From a checkpoint of a small transformer trained on Wikipedia.
Architecture: RMSNorm before each block, no biases in attention or MLP, untied embeddings, capped logits.
Training: a variant of Adam for these matrices, 350M tokens, 5338 steps.
Each number is 128 + 24 x the weight over its row's rms, rounded and kept within 0 to 255. Layers, rows and columns count from 0. The size above them is the row's rms in percent of the matrix's.

# layer 18 MLP up, 640x160, rms 0.144, rows 217-259, columns 0-159
size [ 99  99 108 112  35 114 104  99  97  94 103 116 111 109  91 104  84 101  74 101 101  94 106 112 106 112  99 102 103 105 100  97  91  99 120 117 111 106  84  95 113  95  88]
[[119 108 107 133 156 161 104 113 154 136 124 114 181 104 157 136 125 188  94 130 158 142 126 104 151 143  98 139  98 183 122 130 157 154 150 168 143 110 145 126 106 156 135 139 145 127 107  99 110 114 140 114 122 140  67 130 164 138 113 141 150 122 153 117 147 134 131 125  92 119 168 121 133  99 136 105 101 131 135 178 169 106 161 137 139 127 123  81 130 165 119  82 122 110 124 125 126 119 136  86 132 130  94 175 103 106  62  93 101 110 103 122 141 116 120  73 143 133 162 134 111 127 147 160 105 130 108 111 146 127  98 109 162 137 117 128 166 120 119 140 182 131 110 119  89 128 131 139 151 111 107 121 103 166 112 138 121  87 144  90]
 [124 133 142 104 182 137  93 119 106 108 135  85 131 127 106 133 178 136 130 126 138 115  99 134  98  98 100 157 132 151 133 160  80 149 127 158 114 151 136 169 145 106 149 148 116 124 131 136 135 124 125  96 144 143  75 112 149 113 144  95 117  80 119 123 135 122 112 140 140 131 134 134 135 149 125 127 163 135 131 110 107 119 125 132 130 128  98 146 141 120  99 114 129  80 119 104 111 125 180 116 162  90 163 114  93 130 132 127 165 116  75 121 106  86 123 134 114 175 117 118 154 167 128 146 155 130 116  96 142 147 101 153 144 128 134 143 193  96 141 131 132 161 102 160 113 170 115 107 104 119  99 146 101 133  85 111 187 163 170  80]
 [132  80  90  91 134 171 110 154 144 150 119 128 132 130 129 164 124 173 141 160 138 135 116 129 111 142 121 123 113 138 113 121 159 124 150 138 139  84 133 136 130 137 192 147 134 124  90  97 121 150 115 170 121  84 115 172 156 144  91 113  93 120 165 132 114 146 100 101 116 114 110 130 130 132 130  87  92 123  99 118 116 127 108 140 142  96 143 102  86 107  97  91 102 137 116  95 113 137 127  74 120 124 114 144  81 125 100 105 120 113 138 137 118 110 137 109 135 145 103 137  82 164 194 137 121 126 109 120  89 132 113 141 152 177 141 146 125 118  95 173 119 102 124 110  94 127 124 106  93 162 152 174 119 130  88 150 114 116 169 136]
 [138 113 151 147 143 140  88 155 113 124 149 119 195 100 133 118 137 146  89 143 158 109 109 129  95 160 141 115 101 122 172 150 107 170 151 117 135 159 109 120 149 110 120 138 117 156 150 120 124 127 140 161 113 128 133 134 139 100 140 111 107 123 127 155 106 165 147 108 107  81 117 147 139 149 116 133 116  98 133 136 131 159 153 122 133 121  98 124 112 126 108  80 148 117 142  94 123 154 135 150 123 100 145 169 142 134 108 154 155 126 113  76 161 125 106  81  94 154 204 120 137 137  91 129 156 132 101 106 113 163 134  98 131 110 176 135 134 148 103  97 145 103  95 124  92 122 129  89  99  91 113 137  90 114 113 177 129 184 124  96]
 [141  95  97 124 146 163 111 137  69 124 115 116 161 125 159 142 158 179 130 167 140 129 101 117 123 145  98 113 175 135 141 140  97 101 178 184 156 133 133 140 156 116 145 136 145 146 130 116  89  90  90 101 144 116 108 131 157 134 123 133  89  98 138 138 131 139 118 139 137 102 111 115 148 104 110 121 154 144  88 128 177 143 157 159 103 110 101 120 140 140 126 101 132  63 131  88 161  97 170 129 179 171 128 134 122 101 132 148 164 111 109 140 146 107 127 118  78 124 121 169 114 157 152 162 171 131  99  91 120 162 110 111 140 157 126 134 146 122 114 135 140 149 127 140 127 115 108 118 123 140 137 120  91 133 103 172 128 154 131 145]
 [ 97 106 121 118 143 137 154 170  78  95 114 114 116 113 141 138 170 123 141 170 129 139 125  81 151 158  93 145 155  93 150 161 101 133 129 158 132  90 131 117 158 101 115 125 106  98 164 129 120 134 103 162 136 115  79  99 139 111 138 173 116 126 132 121 146 102 147  89 129 150  87  96 138  99 116 116 165 139  87 173 137 126 170  93  99 150 144 126  79 174 132 113 131 111 123 104 118 137 165 106 132 124 147 125  95 140 101 155 159  91 119 124 122 166  71  91  91 132 141 116 120 102 110 115 119 132  89 121  90 147  91 103 115 155 129 132 109 159 128 156 134 152 101 149  91 137 104 135 156 121 122 147 103 141 112 141 115 141 118 136]
 [122 126 138 112 119 137 122 127 164 132 112  92 158 132 127 161 162 133 140  98 120 155  84 148 157 157 137  98 136 129 121 144 122 102 135 128 130 153 136 172 165 121 146 156 122 158 116 102  74 170  72 111 178 127 150 127 164 193 106 111 131 131 177 161 124 119  94 151 100  73 151 137 137 139 123 128 116 132 142 123 129 108 140 126 114 120 116 148 114 141 148 118 147 126 148 104 136 125 136 132 148 142 118 152  62 128 158 173 122 141 112 102 159 129 117 121 121 119 124 114 158 169 123 119 143 128 143 114 121 173 126 173  76 163 116 133 145 119  99 142 169  99 122 105 149 145  80 131 117  79 152 136 113  85 146 137 123 155  77 132]
 [124 161 148 107 141 144 113 137 150 141 136 130 148 127 174 145 169 142 136 147  93  87 127 171 137 132 143 117 133 139 144 135 131 124 126 113 148 128 140 156 151 105 124 161 148 171 146 104 141  95 129 150 166 116 157 132 159 135 181 124 106 144 133 136 157 118  90 150 159  72  64 145 123 132 119 104 145 110  96 135 122 115 139 175 131  98 130 149 127 107 153 128  96 128 100 129 141 135 143 145 134 104 151 150 163  88 128 143 124 140 146  73 190 142 159 105 112 144 100 173  93 140 156 150 146  95  88 131 117 154 123 145 119 161 136 152  81 155 144 135 141 151 114 139 106 135 116 130 144 140 159 115  65 148 110 180 138  97 144 141]
 [153 136 128 159 166 137 105 127 100 114 115 165 107 143 170 105 172 129 116 129 141 125 138 149 157 126 114  87 123 124 149 142 106 151 133 167 153 125 119 131 116 118  93 109 184 113 140 131  86 135 102 123 139 121 113 113 127 102 113  92 103 118 135 132 174 149 114 102 156 117 116 117  90 102  73 112 121 121  68 170 121 129  99 129 106 108  99 154  78 140 116 156 154 105 117 113 111 118 135 155 173  89 140 157 134 115 161 128 147 105 124 124 141 165 117  65 122 151 137 143 125 110 131 145 118 109 122 132 138 141  88 102 153 138  98 119 146 126 110  91 190 188 132 131 118 118 126 153 123 136  84 159 128 105 110  99 124 123  97 175]
 [141 138  80 109 176 157 110 149 107 150 118 142 102 130 163 132 108 161 144  85 121 155 111  86 141 112 102 135 106 109 142 145 134 104 130 150 125 118 134 152 130 140 165  82 119 169  99 104 139 120  79 138 102 151 108 131 180 150 128 132 113  97 144 154 103 144 105 131 153 100  89  81 129 148 116 106 100 142 108 137 151 105 107 124  90  79  60 131 142 149 141  88 111 108 146 132 132 155 127 144 116 134 128 145 147 143 147 107 137 122 127 127 125 165 121  93  85 112 121 173  90 140 104 156 113 100 106 106 108 120 136 125 148 140 135 151 117  93 141 162 121 131  84 125 136 146  96 145 123 119 131  97 122 107 165 162 116 103  77  82]
 [ 88  96 128 123 140 131 136 125 132 142 124 100 138 106 144 134 150 141 171 109 116 176 102  93 151 106 108 147 133 162 203 104 106 145 166  90 153 128 141 142 138 133 132 140 142 126  74 131 109 117 136 131 116 123 108 167 131 158 171 174 100 102 122 120 139 147 110 127 120 141 128 118 141 127 117 131 108 130 118 146 127 127 178 172 115 135 115 142 106 154 133 121 122  68 139 125 125 113 143 159 153 130 156 109 128 107 155 120 106 159  92 126 122  79 163 132 123 152 127 157 166 150 149 121  93  94 128 126 122 136 134 128  89 171 101 151 147 144 111 123 177 172  76 131 156 109 106 166 133 129 123  98  96 113 147 110  95 171 113  81]
 [127 140 118 157 130 124 105 150 150 123 105 143 133  89 132 143 123 155  99 129 126 127 110 175 127 120 111 138 149 139 192 153 126 133 180 151 149 126 162 152 113 130 116 134 147 133 136 139  79  96 110 164 142 163 125 114  88 165 118 135 137 123 129  87 140 146 170  98 131 122  99 145 130  92 142 104 141 127 125 130 158 138 108 156  98 116 125 163 137 115 100 111 136  82 127 129 134 121 126 100 136 119 158 131  82 102 112  92 189 123 118  83 106 122 132 107 116 143 132 152 108 145 136 139 118  85 138 115  90 134  94 104 117 123 100 143 139 159 132  79 104  95  79 154 131 129  77 104 179 119 128 117  95 170 133 136  76 145 172  96]
 [137 108 126 118 166 165 146  95 132  97 108  95 153 152 115 123 137 148 151 124 142 104  90 143 103  97 111 150 152 171 175 146 122  90 151 144 157 112 112 136 178 125 126 143 154 136 146 160  75 107 125 103 157 119 155  69 140 112 163 145  84 130 135 124 112 111 126 116  99 163 143 114 136  96 135  97 119 142 114 161  96 146 136 127 102  82  94 160 125 137 122 133  75  79  91 134 131 103 161 125 146 100 146 133 145  82 115 118 130 154 153 148 144 106 129 137  95 177 120 125 112 141 144 176 124 112 140 122 146 138 127 122 141 166 143 147 141 138 119  95 135 100  73 155 135 110  79 118 136 110 136  98 103 152 152 124 125 124 160 131]
 [ 88 123 130 170 132 137 123 105  86 125 180 109 148 146 165 132 109 139 127 114 133  99 113 112 121 146  92 102 114 165 111 165 108  81 135 128 133 113 157 166 126 118 136 129 114 108  86 148 125  83  85 139 138 145 119 154 124 138 117 145 110 141 161 143 133 152 109  75 149 154 116 155 120 102  88 126 131 146 147 135 137  94 154 142 110 142 115 125 105 137 150 166 163 118 125 126 122 128 115  79 125 138 127 125 117 122 123 133 180 128 101 137 153 140 114  86 124 122 131 166 102 176 105 144 146 145 120 106 114 136 137  77 143 131  76 136 110 158 128 110 101 153  70 155 133 164 114  85 125 153 125 141  73 189 156 121 116 173 133 118]
 [139 136 126 154 120 133 143 119  75  67 144 121 124 142 119 130 120 133 109 125 121 121 109 136 141  99 136 135 144 144 175 137  79  96 169 136 112  64 153 106  73 141 125 140 108 109 161 124 108 145 121 119 145 139 149 133 160 152 141 140 106 138 113 146  81 108 141  93 115 162 109 105 127  59  75 131 116 111 107 132 126 133 147 165  92 133 140  95 105 114 120 137 140 136 115 124 106 135 110 115 160 136 179 124 118 151  94  95 161  99 124 114 103 144 121 137  41 103 116 147 129 122 122  96 123 146 124 115 126 118 104  84  94 164 113 116 112 128 124 137 147 179 157 130 102 116 127 139 178 123 112 154 107 132  98 142 131 151 107 145]
 [117 106 107 175 136 127 151 104 146 114  92  87 125 175 146 141 143 125 143  79 134 140  90  86 182 150 115 144 177 105 154 132  95 116 156 162 140 110 162 119 143 126 135 104 163 165 145 143 143 149  82 132 133  80  93 118 172 123 103  83 143 101 136  97 127 147  91  74 124 128 158 152 141 120  93  99 160 111 134 113 140 140 107 146 135 146 125 131  92 149 144 101 120 111 110  80 135 100 135 142 140  86 157 121 145 123 155 110 156 148 136 122 117 124  80 127 154 166 148  88 135 145 128 118 158 133 126 133 133 145 106 115 113 138 136 145 167 144 122 151 123 144 139 129 108 150 102  85 110 133 111 112 130 114  69 116 110 136  91 138]
 [117  94 111 133 150 149 124 134 141 105 125 108  98 158 143 180 118 134  73 131 140 133 151 134 119 154 124 151 149 137 107 115  97  99 207 121 102  85 125 124 153 131 122 109 108  74 172 117 115 155 100 158 115 125 158  92 135 154 120 138 125  87 136 136 117  90 154  86 153 145 125  89 133 115 156 115  81 126 118 159 173 129 134 156  99 119 129 131 129 137 120  98 165 126  84 118 135 126 144 112 174 120 112 137 119 159 115 146 192 120 106 162 166 135 148 149  92 121 133 139 169 111 117 155 122 128 127 121 115 151 142 170 169 113 155 138 111 105 112 167  92 158 129 113 101 119 128 121 155 114 137 145 122  82 149 125 105 129 119 101]
 [130 121 124 111 144 144 129 113 131 113 145 125 161 175 127 150 157 149 141 140 156 144 120 100 135 128  94 164 134 108 175 164 126 147 132 160 138 123 125 137 167  86 115 127 102 143 109 101 127 126 119 117 120  80 153  88 135 126 152 139  88 104 162 131 122 191 114 148 120 120  89 130 158  68 123 169 119 136 142 117 109 129 158 118  94  99 117 152 101 160 142 130 124 115 135 139 142 102 129 135 148 121 116 102 127 120 128 109 123 119 149 187 114 139 107 125 113 171 126 155 135 153  97 171 153  76 138 137 159 159 106 164  89 191 116 172 113 140 121 151 157 102 112 150 138 113 106 119  94  80 135 163 116 110 116 168 109 167 128 105]
 [123 162 142 118 147 146  97 169 127 152 159 158 120 151 163 139 110 153 117 140 136 150 167 100 148 140  72 104  95 138 115 104 121  94 150 135 122 116 121 130  99 110 101 105 174 113 139 126 151 175 117 106 174 117 160 128 130 159  85 117 115  93 128 174 152 191 105 106 126 123 124  68 112 136 182  95 151 127 101 146 146 131 115 127  86 107  99 146  97  96 103 115 162 120 128 115 133 125 139  74 170 137 109 142 109 120 145 150 121 108 115 119 128 132 185  94 135 127 125 140 164 126 138 115 120  98 154 108 138 135 141 149  75 101 135 144 148 159 143 118 137 150 151  96 151 160 150 139 136 107 112 149 146 144 126 102 138 148 108 135]
 [156  90 136  91 187 111 141 129  97 129 158 106 140 130 132 150 147 130 124 147 188 142  95 144 112 115 124 108 118 166 120 157 137  95 122 137 176 138  90 128 126 103 177 133 130 136 125 116  98  93 132  91 121 128 137 124 117 135 134 131 116 120 134 137  98 185 117 153 139 133 105 109 167 117 143 106 130 180 105 133 116 169 108 140 161  95  87 105 165 152  69 122 160  83 159 111 130 164 155 114 165 165 143 128 123 116 163 128 143 115 112 109 163 119 147 152 109 147 157 147 161 152 113 130 112 154 121  71 170 142 138 146 118 114 148 127 160 111 146 147 122 110 140 117 106 131 114 156  82 144 127 119 109 102 133 168 110 143 102 123]
 [151  78 120 133 134 120 143 126  82 149 145  90 149 124 173 138 121 137 125 148 156 130 152 151 108 137 130 127 137 150 120 136 117  92 149 110 171 130 142 176  97 140 127 104 164 111 187 118 178 118 117 115 158 116 116 151 121 152 125 132 124 137 147 130  56 153 169 103 173 133 124  98 131  88 131 108 127 106 118 126 128 181 119 125 134  98 116  92 150 157  71 110 155 100 112 155  99  91 105 141 185 152 100 179 134 113 143 104 123 100 152  86 121 133 111 138 124 158 131 154 151 127 159 167 147 112 130 111 142 140 134 145  78 127 103 153 132 112 113 122 154  82 139 103 116 152 123 141 111 140 115 118 106 133 108 157 124 136 144 151]
 [123 141 116 157 154 155 130 124 141 108 136 157 130 122 136 115 156 156 155 151 128 188 129  74 145 157 121 169 141 100  98 141  83 146 147 189 137  98 124 154 146 135 109 134  74 109 112 136 142 124  72 126  84 100 120 154 122 145 126 105 159 109 130 177 142 154 141 120 139 110  82 131 124 126 129 140  93 121 156 122 150 166 154 125 111 128 153 112 113 128  74 129 166 105 159 123 118 126 129 162 166 117 148 125 168 125  98 136 136 146 102 138 110  86  96 126 106 135 108 146 107 154 120 165 129 158  99 118 170 159 137 149 110 155 152 138 161 111 128 153 131 113  82 135 100 187 126 125 125 136 125 157 111  87 124 133 119 129 116  90]
 [141 140  96 140 130 130 165 192  99 139 119 158 104 121 112 142 163 138 130 156 105 104 115 156 126 137 122  94 181 142 109 160  64 116 153 134 139 127 157 131  98  80 144 136 109 139 109 129  82 117 107 178 132 171 145 161 157 136 146 169 140  97 141 107 132 146 134 111 102 142  90 125 153 124 108 138 135 204 139 127 184 134 111 138 121 139 140 107  85 122 106 115 116 121 109 130 141 136 133 147 126 133 157 101 113 120 143 141 150 138 146 127 116 149 121  92  82 158 119 187  95 171 136 112 123 112 126 157 153 116  97  93 110 164 111 162 124 147  98 132 120 128  95 146 128 123 123 116 106 129 125 170  90 108 135 145 110 139 159 142]
 [139 106 109  93 148 149 132 150 121  99 180 112 144  86 167 113 125 145 120 161 130 103 112  90 125 135 136 162 172 133 107  95 115 136 129 144 119 104 123 150 161 117 160 120 158  94 119 102 152 138 110 114 162 163  77 131 140 128  97 122 128 123 135 118 151 115 132 123 169 141 138 125 130 124 120 108  99 108 125 127 137 132 146  90 149  73 130 111 127 160 138 127 155 111 161 128 142  92 146 108 126 174 113 138 100 101 142 129 107 134 119 110 119  84 137 158  98 109 146 155 115  81  91 159 139  90 102  72 131 159  66 119 142 136 126 142 160 130 139 174 120 143 116 156 112 123  97 108 133 178 107 147 107  91  84 154 169 129 130  91]
 [149 104 127 102 139 130 109 134 106 153 148 112 171  97 133 148 113 140 146 123 124 170 131 162 144 152 131  94 129 143 153 169 117 149 144 128 102 141 115 170 147 101 143 151  84 159 139 155 125 153 116 161 141  98  90 160 166 127 160 120 118 136 147 142  98 116 114 120 139  94 105 117 194  97 129  98 138 116  83 123 152 125 105 116 142 106 124 114 146 124 161 103 166  61 129  60 136  92 150 118 108 110 156 141 138  66 131 107 124 119 130  80  91 143 117 129  75 154 156 127 178 131 107 148 171 128 126 119 127 154 147 112  95 148 145 128 117 116 136 119 147 148 154 131  94 141 107 102 126 142 114 111 109 116 122 141 135 163 145 121]
 [130 110 148 109 158 129 115 108 155 109 161 107 111 151 125 125 127 125 143 169 122  76 121 120 151 118 111 151 130 145 143 161 129  95 134 167 152 150  76 149 144 123 138 104 139 110 150 120  80 150 132 107 171 139 127 132 113 148  96 122 115 131 111 106 123 116 148 146 165 131  97 117 156 126 108 120 162 102 106 181 111 131 138 109 115  54 128 136 127 159 123 138 114  66 130 118 166  97 150 138 159 129 100 141  61 127 158 116 131 136 118 104 162 123 158 112 123 114 133 176 135 140 137 152 159  93 108  64  87 151 138 170 124 149 122 118 154 129 124 145 186 133 112 162 115 162 126 143 120 143 111 133 104  81 135 133 126 154 106 129]
 [110 122  87 109 127 161  99 134 121  85 109 152 147 140 123 109 117 114 131 136 151 167 127 150 155 127 107 126 156 145 183 143 125 107 160 145 125 122 113  92 131 172 114 127 102 127 156 111 151 147 117 162 128  70 146 139 167 115 173 122  84 122 137 104  96  96 135 128  70 158 167 119 135 114 128 130 130 132 137 162 150 143 122 122 111  80 133 110 142 126 120 141 128 138 140  80 158 100 126 121 154 123  99 122 151 126 119 113 139 144  97 133  96 116 116  79 145 112 169  98 153 159 132 156 124 109 106  62  97 144 132 114 102 136 157 148 104 136 189 118 148 110  88 104 171 135  73 155 154 146 144 122 121 137 117 115 139 114 130  87]
 [136  95 149 101 138 124 151 144  73  98 105  98 148 124 134 108 160 129 127 117 152 111  63 120 152 124  96 107 130 166 135 172 157 127 136 120 187 142 109 118 156  96 121 148 113 154 141 138 103 139 110  82 101 120 119 158 144 102 147 144  99 136 115 135  93 130 164 119 117 122 101 129 173 124  89 101 186 137 120 108 111 104  98 112 108 137  82  92 134 110 129 138 130  83  74  94 104 129  99 115 125 128 113 148 117 143 111 130 133  85  94 147 141  86 133  81 138 137 154 128 140 160 110 130 151 112 131  82  98 134  99 156 106 140 129 139 127 104 134 157 154 113  95  90  84 134 119 141 135 129 129 100 111 126 150 108 132 160 154 107]
 [ 82 131 114 145 103 149 127 135 105 112 151  85 134 136 145 112 133 130 134 180 171 109 130 105 169 143 106 132 139 142 168 193  73 148 133 133 134 104  91 122 114 127 126 114 111 186 146 124 140 109 115  90 121 106 101  94 127 119 117 145  88 120 157 165 128 163 122  66 141 112 103 159 141 130 104 134 143 103 119 143 124 136 201 117 117 124 105 132  93 121 158 140 147 142 118 126 164 145 142 129 122 151 167  90 157 107 102 139 163 107 135 137 134 132 111 111 109 179 139 109 153 122 137 122 166 121 157 136 106 132 108 104  89 149 104 150 116 146 149 130 156 124 113 154 132 121  84 118 142 122 140 102  98 100  88 121  92 117  89 112]
 [ 99 142 116 126 147 115 124 145 142  99 121  69 140 140 119 139 174 146 149 106 143  88 146 176 140 102 100 110 132 151 146 131  71 133 141 134 134 106 167 135 140  79 117 179 116 103 153 123 107 116 138 106 119 144  99  88 137 140 129 122 118 126 105 179 131 127 150 162 159 102  91 154 170 108 112 150 124 114 118 134 119 117 137 120 122 126 115 129 166 142 154 135 112 126 162 104 111  64 124 105 157 119 136 141  88 134 138 116 193 124 113  96 116 105 156 154 148 126 121 136 148 120 122 135 135 119 131  90 130 151 105 138 120 117  98 153 142 168  89 101 166 124  89 127 113 151 169  98 154  80 145 174 129 126 112 153 138  97 154  85]
 [115 123  88 150 146 148 100 112 115 112 104 108 132 134 162 129 133 129 147 143 132 152 142 140 174 137 106 157 152 133 162 170 132 160 134 146 115 152 105 150 147 105 134 122 122 165 159 115 161 131 112 116 165 123  79 119 132 137 130 124 141 118 170  80 108 165 187  86 136 152 121 135  94 132 131 122 143 150  86 162 122  90 119  95 101 139 122 117 109 105 131  72 142 141 157 107 129 135 129 118  84 126 116 159 127 122  88 112 155  76 103 126  94 111  69 146 128 121 150 164 125 132 115 136 183 179 108 106  92 118 173 135 147 138 138 166 115 130 100 101 142 107 134 139 124 120 130 112 137 123 117 122 110 111  75 105  88 162 128 119]
 [133 101 112 108 118 126 106  93 104 156 145 159 157 137 131 121 123 134 114 138 116 115 128  91 153 119 112  99 124 150 162 112 122 147 142 123 135 157 170 113 150 137 122 137 170 157 154 124 148 132 124 172 105 101 116 127 187 149  88 151  85 149 113  97 106 193 140 125 102 125 131 142 177 115 135 157 166 115  76 142 153 123 143 179  87 135 128 115 111 136 111 120 141 109 138 121 134  91 117 103 109 152 144  96 141 106 104 120 120 149  78 132 114 144 131 105  99 184 135 161 141 101 118 138 133 116  74 127 101 165 162 115  86 147 143 121 157 145  84 116 171 148 108 128 182 128 136 106 140  87  94 132 130 134 108 117 111 146 132 120]
 [170 142 147 122 128 133 123 146  91 145 126  41 121 145 128 119 173 154 149 123 191 126  90 139 104 157 129 124 125 106 130 143 149 128 151 126 145  78 141 146 111 146 123 132 149 165 124 108 122 131 132 153 112 137 126 109 151 157  96 159 124 113 150  99 130  85 142  93 146 134 116 120 170  93 101 164 149 108 137 139 171 120 116 112  89  98 134  93 146 139  84 116 122 132  92 125 146 114 117 106 155 167 146  91 115 134 111 129 129 150 105 133 150 105 126 146 113 121 171 122 104 105 148 100 128 147 124 128 104 108 162 106 162 115 150 144 125 142 159 139 117 148  86 169 117 115 131 194  89  92 130 110 159 141 102 110 160 146  91 117]
 [171 106 120 153 149 160 146 120 120 140 102 110 109 176 141 163 102 161 113 164 172 125  92 109 148 104 129 112 115 152 143 114 162  70 180 164 166 121 118 136 142 124 136 141 124 181 176 103 150 128 122 122 126 154 113 154 163  86 134 127 114  88 123 152 151 126  99 140 158  89 114 137 204  67 112 151 162 116 109 121 125 151 118 127 154 115 141 129 104 135 124 131 139 121 147 115 165  86 142 150 150 114 174 155 111  95 119 139 147  84 160 128 106 130 103 143 148 151 166 133 138 145  76 133 141 143 125 129 132 133 132 122 129 129 106 166 123 124 101 131 135 148 141 180 130 112 149  92 131 153 135 114 116 150 145 128 114 128 119 133]
 [115 114  91  96 126 139 139 113 127 110 139 152 137 109 136 133 149 156 127 131 156 154 102 110 179 170 147  96 155 151 121 146 127 116 135 120 168 121 159 179 144  84 154 115 122 133 152 131 103 128  68  98 120 133 115 165 127 144 138 140 100  86 134  81 127 117  97  91 136 139  91 136 109  97 119 118 144 129  99 127 142 118 123 148  92 132 148 156 124 145 104 122  77 105 125 129 162  91 133 129 141 128 147 128 121  83 110 144 131  85 151 139 131 119 162 151 127  96 125 135 127 137 176 163 157 107  72 141 117 153  81 147 121 148 103 136 111 127  89 123 131 134  99 101 136 113 126 100  86 187 129 147 124 104 131 138 166 128 143  58]
 [147 131 120  85 130 135  98  98 116  84 109  93 112 119 148 151 152 140 118 128 178 153 133 160 170 158 166 132 128 137 119 147 122 119 165 151 152 117 132 160 132 126 155 103 147 167 152 120 114 136 111 117 119 111 103 134 139 172 126 127  49 141 134 112 135 143 125 135 120  97 109 140 166  85 125 113 117 106 120 118 157 102 131 129 140 118 147 105 101 141 109  76  79 133 154  75 144 134 142 142 114 149  99 109  80 100 103 162 132 116 136 134 102 132 127  80 142 128 169 127  94 159 168 121 185 102 121 125 150 153 118  87 169 142 136 116 150 165 124 160 164 154 124 120 134 144 103 108 107  90 135 124 100 128 138 120 104 167 136 138]
 [163  99  91  93 141 121  95 155 101 135 137 110 120 123 128 161 164 132 147 176 145  57 149 124 142 151 128 116 120  98 123 194 109 104 139 118 129 105 132 140 127  81 116 113 127 137 119 115 130  83 115 131 122 124 137 120 138 118 136 139 113 136 160 175 128 125 107 143 163  92 120 143 137 136  89 122  92  84  83 134 134 167 127 168 151 123 127  95 149 144 112 100 142 102 115  98 142  98 150 113 104  90 143 137 149  94 127 136 147  68 157 139 110 104 108  91 142 115 135 144 166 159 142 140 149 136  99  99  99 160 148 126 121 139  91 183 163 151 109 154 147 116  98 114 136 153 122 122 107 109 132 129 122 102 116 181 144 158 136 150]
 [178 121  80 105 141 149 158 129 121 112 127 141 122 144 101 134 171 164 117 101 158 166 160 149  99 106 105 135 133 105 141 175 146 142 140 163 133 126  69 155 166 104 107 100 111  90 161 140 121 112 117 143 135 120 118 122 162 152 130 162 157  98 142 137 129 134 121 130 115 115  92 151 110 152 104 115 117 120 108 156  97 137 142 137 103  86 156 143 135 176 129  80  84 118 140 111  65  69 129 111 127 151 139 132 129  99 118 133 141 117  66 148 128 116 119 113  83 130 131 141 153 140 141 113 153 135 139 121 127 146 101 160 161 142 141 175 122  89 108 137 174 149  92 137 126 152 126 155 118 136 122 124 142 119 105 140 172 110 125 101]
 [177 139 161 140 124 140 130 116 111 127 112  75 144 116 139 105 144 151 114 129 128 161 133 121  89 137  91  99 114 113 115 154 117 131 126 117 136  95  97 133 146 124 130 152  94 136 168  89 167 134 100  99 165 123 124 147 145 135 110 142 116 127 128 141 144 145 131  86 102 123  78 137 114 150 105  95 120 165  99 162  93 168 190 133  93 121 126 134 121 148 152  71 149 120 125  74 108 109 146  76 138 143 118 123 114 142 122 183 155 129  75 125 112 144 179 140  89 105 118 121  74 156 126 134 139 160 134 113 146 151  85 143 130 156 137 150 150 127 111 111 150 119 130  76  88 127 135 130 123 108 116 125 109 107 116 115 126 105 118  91]
 [126 190 107 148 151 136 100 124 102 124 143 116 170 168 134 145  90 125 131 151 153 134 136 133 130 119 116  91 151 156 133 140 114 131 128 131 177 105 141 152 105 183 151 128 131 175 121 113  78 141 110  87 104 118 104 125 154 164 115 109 143 147 178 152 140 116  91 123 128 132 120 117 157 111 132  83 152 161 111 149 136 116 169 125  83  97 116 131 139  93 118 123 114  87 124 113 158 107 150 100 123 127 108 179 125  98 149 177 136  99 118 118 125 141 125 110 140 147 144 137 112 136 166 134 155 133 125 112 103 164 113  53 111 131 149 129 139 131 157 160 139 102  93 137 142 127  99 106 141  87 112  97  97 124  84 139 134 134 127  84]
 [117 141  90 136 140 160  92 163 119 129 126 130 157 128 145 126 121 140  60 148 172 141 108 114 150 138 139 133 131 174 168 128 139 124 190 158 138 151 122 123 140 114 153 151 127 169 139 131 116 105 115 154  96  94 134 133 118 123 117 154 103 135 145 124 111 140 133 104 127 101 117 122 182 139  73  69  97  89 113 122 161 125 116  93 129 103 129 104 101 135 124  78 159 116 117 135 168 134 150 110 104 122 151 154 136  82 113 175 154 146 114 122 100 149 129 125 139 135 179 120 130 159 146 118 130 142  60 147  92 136 128  86  90 126 102 157 101 106 147 119 117 121  93 133 100 117 124 109 114 163 124  88 119 135 129 145  95 139 129 117]
 [133 127 130 109 148 119 176 121 125 153 143 135 177 117 178 147 127 138 100 152 147  96 117 110 154 149 132 139 175 148 148 144 112  66 140 160 128 134 109 107 137 153 157 150 139  87 173 141 128 114  84  94 122 166 111 110 142 129 125 118 128  95 122 148 141 156 125 131 184  80 118 141 146 124 154 160 149 125  90 135 135 154 186 100 125 148 122 123 140  88 113  92 140 104 104  98 111 131 173 109 155 152 155 138 112  95 114 107  94 142  77 134 117  90 177  88  85 118 105 130 111 160 118 131 131 114 124 120 146 125 125 100 140 150 121 167 114 105 116 135 170 107 129 141 107 137 114 123 137 144 122 130 112 156  80 132 109 170 130 135]
 [135 175 125 137 138 140 107 130 133 128 111 135 154 147 132 143 145 150 144 141 174 114 139 121 146 141 102 103 156 149 140 134 116 120 125 100 144  88 113 155  99 124 165 124 122 119 154 140 125 130 114 130 135 126 126  90 167 118 166 112 140 105 131 161 153 130 109 154 184 105 103 105 116  91 150 191 171 151  81 138 122 121 159 112  93 141 143 100 141 114 122 110 119 126 117 105 122 130 165 152 184 139 104 108 132  59 133 102 106 143  85 125 179 104 120 105  83 146 116 140  94 156 141 106 113 125 121 132 161 112 129 131  98 144 140 208 119 146  98 138 133 120 109 128 103 137 133 143 110 113 158 164 142 155 117 123 112 169  79  95]]